Each number is 50 + 15 x the weight over its row's rms, rounded and kept within 0 to 99. Layers, rows and columns count from 0. The size before them is the row's rms in percent of the matrix's.

# layer 9 attention value, 128x512, rms 0.0537, rows 6-11, columns 128-255
098:53 47 44 37 86 49 39 57 47 42 72 43 56 56 33 81 25 58 56 38 41 57 70 54 37 43 37 26 17 53 41 31 67 47 68 42 51 16 44 77 34 68 64 65 53 57 97 51 58 70 49 46 49 60 26 34 46 34 36 67 51 60 36 48 48 49 51 62 49 47 13 29 39 37 35 51 53 58 50 50 62 46 55 31 54 52 54 48 60 26 26 49 46 45 41 58 86 44 52 44 29 37 42 73 49 43 56 55 67 43 37 35 68 38 39 38 71 62 71 67 65 47 41 69 59 46 53 44
099:72 67 53 52 41 58 28 28 50 29 69 57 49 58 42 64 74 40 52 71 38 36 34 58 40 64 63 47 45 48 53 63 52 61 52 48 49 49 54 65 42 61 48 61 26 86 84 40 39 45 54 37 38 70 50 37 54 65 29 52 45 35 40 40 43 31 36 63 76 33 49 59 34 58 71 55 52 74 51 73 65 27 58 56 35 36 51 42 79 17 36 43 52 36 42 49 95 54 60 65 25 59 69 66 48 53 53 70 66 41 54 46 61 40 55 39 61 53 53 58 47 48 60 55 52 51 44 62
101:66 82 45 49 34 66 68 80 89 48 33 41 56 35 72 69 48 61 41 49 29 77 38 57 38 58 49 59 54 61 52 71 61 45 30 69 47 68 58 47 53 36 28 77 59 45 54 67 70 51 59 43 52 40 32 49 54 54 40 42 38 28 54 42 58 66 32 50 24 61 64 32 38 56 73 69 31 31 44 83 74 57 23 49 37 38 46 47 35 45 54 83 27 62 77 15 43 49 47 37 60 70 38 49 52 53 53 52 53 53 30 81 68 22 88 41 48 50 26 34 38 53 32 34 58 52 49 49
112:45 49 37 43 48 71 46 47 56 70 57 72 38 71 45 46 52 52 20 67 58 54 30 43 77 49 63 49 25 55 48 66 59 61 42 62 43 70 72 62 49 47 51 41 29 42 21 75 57 49 53 69 70 51 41 57 44 40 50 48 56 42 60 49 69 55 56 59 77 56 46 61 46 64 42 91 75 52 46 60 37 29 34 57 35 58 60 43 29 48 60 78 06 65 73 66 36 48 67 40 15 37 34 81 51 67 41 58 48 57 43 63 24 34 38 50 40 76 60 52 26 41 76 46 50 53 70 34
096:68 56 16 55 50 64 56 63 41 48 50 53 64 19 57 56 87 50 48 48 43 65 58 56 63 36 41 46 56 57 49 62 57 49 27 75 57 79 74 40 63 31 57 73 17 60 75 67 36 49 55 39 47 44 61 68 25 54 67 40 43 28 50 39 14 30 31 32 76 61 73 69 39 40 58 25 71 71 65 20 44 63 38 51 22 49 37 59 49 46 38 58 53 59 69 41 50 31 34 59 47 34 40 69 49 28 47 39 40 27 52 70 37 51 64 43 31 48 55 51 49 30 54 33 52 72 62 76
097:38 32 29 51 51 40 43 66 65 30 36 72 68 40 54 54 53 48 26 52 48 52 51 51 49 58 24 71 30 54 31 38 52 27 50 71 51 45 70 65 42 21 57 52 03 47 34 40 54 52 50 26 26 60 73 48 39 63 50 56 58 53 58 29 47 46 36 50 54 25 47 46 27 40 86 40 59 67 63 56 86 43 38 70 43 65 65 46 61 69 30 52 43 29 58 66 59 59 42 42 46 32 47 29 47 68 48 64 55 57 78 65 49 32 38 37 51 39 40 65 39 03 55 61 55 51 45 68
# layer 9 attention output (transposed), 512x512, rms 0.0555, rows 6-10,134-138,262-266,390-394, columns 128-255
090:41 39 30 57 50 58 32 80 60 55 87 48 72 67 54 50 45 37 71 27 65 43 22 63 50 87 38 89 46 60 56 35 57 61 74 48 30 55 72 46 58 42 54 45 64 48 73 91 28 50 40 48 56 16 37 68 57 29 59 50 64 44 40 62 54 45 34 48 59 52 59 36 46 46 68 55 53 47 58 72 29 60 59 51 64 57 50 42 44 48 67 65 55 45 33 24 40 57 71 26 57 54 72 41 31 54 47 42 53 41 42 56 58 63 58 34 35 53 54 39 35 66 61 81 63 56 40 66
088:50 36 59 44 72 80 48 75 55 42 58 58 40 53 72 40 21 47 47 39 68 46 37 68 77 71 22 59 44 67 41 56 64 47 59 58 47 37 61 57 59 26 66 40 51 57 67 46 31 49 43 36 72 51 46 86 44 23 35 56 63 55 63 53 58 48 46 45 42 22 60 47 66 45 60 37 52 50 45 65 56 68 59 62 40 59 50 64 39 37 62 38 78 50 54 41 46 66 17 32 94 50 35 56 42 64 57 50 34 31 67 64 49 37 44 55 57 33 49 77 20 41 55 58 27 12 34 70
096:57 33 36 40 69 52 60 50 33 57 62 55 35 40 66 57 30 65 44 36 29 38 46 46 70 33 31 44 50 33 49 44 56 35 44 53 50 37 40 40 47 66 68 35 65 30 44 64 35 42 42 58 58 52 61 51 47 53 27 56 51 57 46 74 48 61 81 53 76 65 47 30 00 43 27 27 44 68 30 50 55 70 66 38 99 74 26 65 43 35 43 44 24 64 15 64 65 73 46 52 49 32 70 28 55 34 40 57 36 70 59 47 39 51 18 64 27 65 71 68 68 51 70 43 56 51 36 52
091:69 67 54 41 98 66 43 69 46 39 34 55 58 41 58 36 29 63 40 54 75 61 62 48 43 72 47 44 59 54 53 63 57 32 79 58 51 56 65 38 41 42 60 45 64 53 64 50 78 92 40 62 33 44 41 60 82 29 53 51 41 50 50 57 46 53 63 54 33 28 50 49 52 38 36 46 57 33 74 36 40 47 60 41 51 50 24 55 37 49 51 50 61 43 42 53 64 76 71 42 49 57 17 57 23 46 54 46 45 41 44 57 37 74 28 59 68 46 36 47 71 55 53 75 42 34 33 24
083:49 37 47 56 36 45 51 18 39 72 35 52 48 45 46 41 33 50 48 48 46 29 37 61 72 34 01 38 56 48 55 57 64 17 69 49 44 21 71 57 56 56 52 54 79 57 58 60 33 42 49 48 67 57 61 67 49 52 48 42 52 37 43 46 28 54 70 35 53 37 37 15 25 34 28 40 30 54 38 44 54 47 84 42 53 40 28 68 50 20 47 47 25 34 22 66 65 67 65 44 79 43 55 45 56 34 78 46 46 47 71 66 35 52 44 32 71 49 44 55 66 45 53 50 58 34 58 47
095:86 50 32 54 62 38 37 55 15 58 44 43 45 40 73 65 61 70 40 28 56 86 61 75 63 48 13 45 56 48 48 43 75 67 77 35 83 13 33 58 35 66 44 39 55 61 63 52 65 67 73 69 59 48 30 30 29 32 40 67 75 76 30 54 70 65 47 51 34 41 57 44 45 41 23 48 52 58 48 41 82 58 45 59 47 30 68 57 55 56 31 53 45 39 40 42 58 55 36 56 36 44 58 67 42 31 61 28 43 07 36 49 64 62 50 36 78 41 48 49 65 32 63 47 58 69 56 52
103:53 38 63 62 51 39 47 49 54 23 41 51 61 56 57 42 82 58 49 54 51 48 31 35 60 52 65 46 35 38 78 61 59 64 53 53 47 43 26 61 52 54 35 50 46 69 48 44 63 30 55 75 54 72 40 58 32 41 37 51 69 72 39 57 41 59 15 60 57 20 45 53 39 60 50 73 67 71 44 50 64 29 39 47 42 29 55 38 52 51 48 77 19 17 48 69 58 46 56 99 43 59 54 40 40 57 41 65 50 39 53 51 49 12 77 44 44 43 38 46 56 52 77 53 29 73 77 72
101:57 61 23 38 47 61 71 36 48 48 52 72 71 47 70 53 47 46 36 60 37 45 32 64 57 39 41 55 66 57 31 58 42 69 35 76 42 52 53 54 45 43 52 43 49 66 53 59 65 45 39 33 36 19 29 62 54 37 50 41 59 31 51 29 59 60 39 54 59 57 43 22 44 75 67 27 27 50 41 76 62 68 36 64 46 34 48 66 47 65 56 58 51 76 38 39 24 24 68 70 34 70 60 44 42 47 41 62 60 44 37 55 22 22 26 25 37 60 66 49 30 57 42 29 41 84 64 72
117:50 58 35 27 51 46 54 39 50 47 39 66 49 63 69 32 29 80 18 46 39 24 32 20 67 64 49 29 26 64 18 52 35 60 48 50 27 51 49 67 40 51 52 49 46 35 70 58 28 53 54 46 43 30 44 67 50 50 67 63 37 57 50 45 38 40 58 34 75 52 26 35 37 64 60 28 42 43 39 53 34 44 19 60 85 42 54 44 38 54 49 77 38 62 83 27 31 48 55 75 32 67 49 88 69 56 58 75 47 49 35 36 52 36 44 49 34 62 80 41 04 75 81 36 46 67 35 68
107:60 37 43 61 59 49 45 30 35 39 37 78 66 39 53 46 69 34 40 49 56 53 60 61 50 24 29 56 70 49 49 60 58 57 22 58 42 58 41 25 49 52 36 63 46 86 66 81 61 44 51 57 63 66 65 64 40 39 63 43 70 41 51 26 26 45 15 15 57 55 62 62 50 47 42 44 50 95 55 33 39 67 35 39 53 30 50 86 51 48 73 27 11 34 53 63 32 61 62 53 36 53 40 55 74 56 36 50 34 35 49 46 75 50 47 54 59 41 54 35 50 52 80 43 34 72 66 66
105:44 55 40 47 45 49 27 33 26 61 53 49 52 63 73 54 40 83 55 45 72 58 52 68 72 34 40 49 37 42 40 38 82 50 55 20 67 18 63 28 53 97 25 53 61 55 67 74 81 85 57 76 69 44 41 39 40 28 24 41 48 62 37 60 64 61 39 61 41 29 54 53 38 34 31 73 49 44 49 11 76 43 50 46 42 25 42 30 69 53 56 76 52 51 49 29 47 52 57 66 26 25 49 61 65 39 44 51 35 51 40 37 69 42 64 24 71 43 59 57 63 52 48 79 53 32 44 53
105:46 56 70 68 69 56 58 37 55 27 52 56 48 40 52 44 71 78 48 77 63 40 47 48 77 67 55 56 29 53 55 75 92 58 45 39 43 27 35 61 51 38 29 67 59 45 67 55 38 62 39 49 47 60 47 44 53 38 39 59 93 55 49 36 49 52 33 51 52 17 64 52 39 58 60 68 76 58 49 52 58 56 42 73 33 31 51 34 55 40 41 56 46 35 54 54 46 53 46 93 41 56 55 57 65 63 22 60 36 50 70 21 32 09 60 23 50 70 61 43 28 43 57 45 55 53 56 56
102:64 37 12 34 48 54 70 64 54 45 53 66 66 59 54 75 62 51 48 60 39 51 45 60 54 39 47 35 51 79 42 38 62 59 48 85 48 61 33 64 41 50 51 34 69 49 85 66 43 55 40 40 61 51 28 43 69 59 48 27 82 32 59 50 47 82 58 57 75 62 30 13 43 55 59 57 36 45 69 68 78 59 44 51 44 58 60 45 26 44 68 66 52 43 36 64 42 56 66 80 22 35 81 48 59 35 35 52 44 42 61 63 39 34 27 65 15 67 57 61 30 41 48 54 76 40 58 77
116:61 46 30 35 53 47 41 52 67 48 32 90 67 66 54 37 39 61 40 29 62 46 58 44 68 72 67 34 31 68 35 45 33 51 53 63 31 51 64 58 34 67 65 39 46 48 62 44 47 46 62 60 31 61 30 52 62 46 51 62 36 58 68 49 51 57 66 27 63 52 52 66 40 70 37 56 36 39 62 53 68 66 44 63 41 39 81 42 13 56 61 90 36 57 50 48 66 72 54 53 29 72 45 87 36 61 53 49 51 59 30 49 43 35 46 81 58 61 63 32 53 48 71 42 74 56 54 73
099:57 48 39 54 55 41 33 32 46 36 45 65 75 48 70 62 49 53 46 41 56 50 71 35 72 42 33 24 73 59 39 40 61 65 21 30 33 58 62 56 46 32 41 57 54 52 77 76 62 37 62 54 63 42 81 51 31 67 66 41 49 57 62 48 00 56 27 37 49 31 60 47 20 50 38 47 36 59 43 48 69 35 50 69 52 45 29 44 41 51 62 36 38 49 45 46 45 58 56 47 37 41 66 62 63 25 47 52 26 36 65 28 43 46 49 23 46 57 50 26 78 50 55 61 70 68 68 60
100:73 26 29 51 31 47 58 59 68 64 27 46 55 32 56 32 68 32 60 43 33 45 21 50 57 62 50 56 49 60 71 52 24 37 51 44 41 77 32 47 52 02 52 41 61 65 44 70 53 26 33 53 44 57 42 77 54 72 77 87 44 39 37 43 53 36 52 23 72 61 37 52 45 68 66 55 51 64 48 65 25 70 34 63 77 44 35 37 22 53 53 45 52 31 52 38 64 48 69 27 59 62 39 31 34 66 44 59 48 69 79 59 28 52 52 34 19 33 51 46 26 59 57 53 28 56 39 70
109:47 41 58 51 56 60 31 69 72 64 34 58 37 44 55 43 61 49 53 54 86 49 74 37 58 51 49 49 51 65 42 54 67 23 44 52 31 46 56 53 51 42 32 44 51 39 46 34 60 38 18 40 43 60 75 52 61 66 77 48 36 59 64 58 50 28 66 32 24 46 50 70 44 40 33 39 43 62 67 57 53 71 54 73 44 51 64 33 26 30 65 34 58 70 37 46 57 67 49 43 65 39 55 65 79 24 58 77 63 40 55 72 43 59 39 65 52 20 38 46 36 47 15 42 62 22 57 55
110:32 44 64 61 65 41 13 25 36 36 35 46 72 29 47 59 46 75 61 61 55 28 53 42 58 53 52 57 37 38 31 47 52 11 60 41 40 46 76 29 50 56 62 41 49 43 68 58 43 45 26 47 57 59 52 42 40 53 49 50 70 69 35 67 42 22 54 47 38 65 47 57 53 47 17 40 58 70 42 49 25 75 51 58 78 48 67 52 55 43 44 60 37 60 27 71 31 74 49 64 46 52 54 23 48 54 41 58 49 43 48 28 31 54 16 38 38 57 61 43 70 48 67 59 36 46 48 28
124:42 53 66 52 44 54 58 71 49 39 72 39 43 26 29 70 27 60 68 77 45 57 46 71 24 52 13 47 58 46 65 58 43 43 57 44 57 38 42 47 55 16 45 48 80 68 71 56 61 43 37 20 71 45 37 54 53 50 36 47 63 47 46 48 40 44 51 33 42 47 57 42 56 37 29 49 37 70 54 58 59 48 51 28 58 45 26 78 70 39 32 31 77 50 46 53 29 59 41 55 59 53 43 31 72 45 46 68 68 51 51 51 58 64 62 34 55 40 56 50 85 69 35 54 49 42 42 44
096:63 16 27 48 18 28 33 75 58 49 49 50 50 41 24 44 35 56 72 32 43 28 33 24 43 52 34 59 37 42 47 36 65 29 63 21 44 45 56 56 66 41 48 55 48 34 36 49 45 25 35 63 38 52 45 30 78 53 68 32 56 59 57 46 81 41 82 54 13 80 24 48 48 37 25 46 25 48 83 59 39 57 72 61 50 51 59 41 58 38 65 24 65 45 36 48 22 62 61 45 82 60 63 38 59 55 50 40 65 48 50 54 51 58 58 39 24 69 51 63 35 69 27 49 56 43 73 21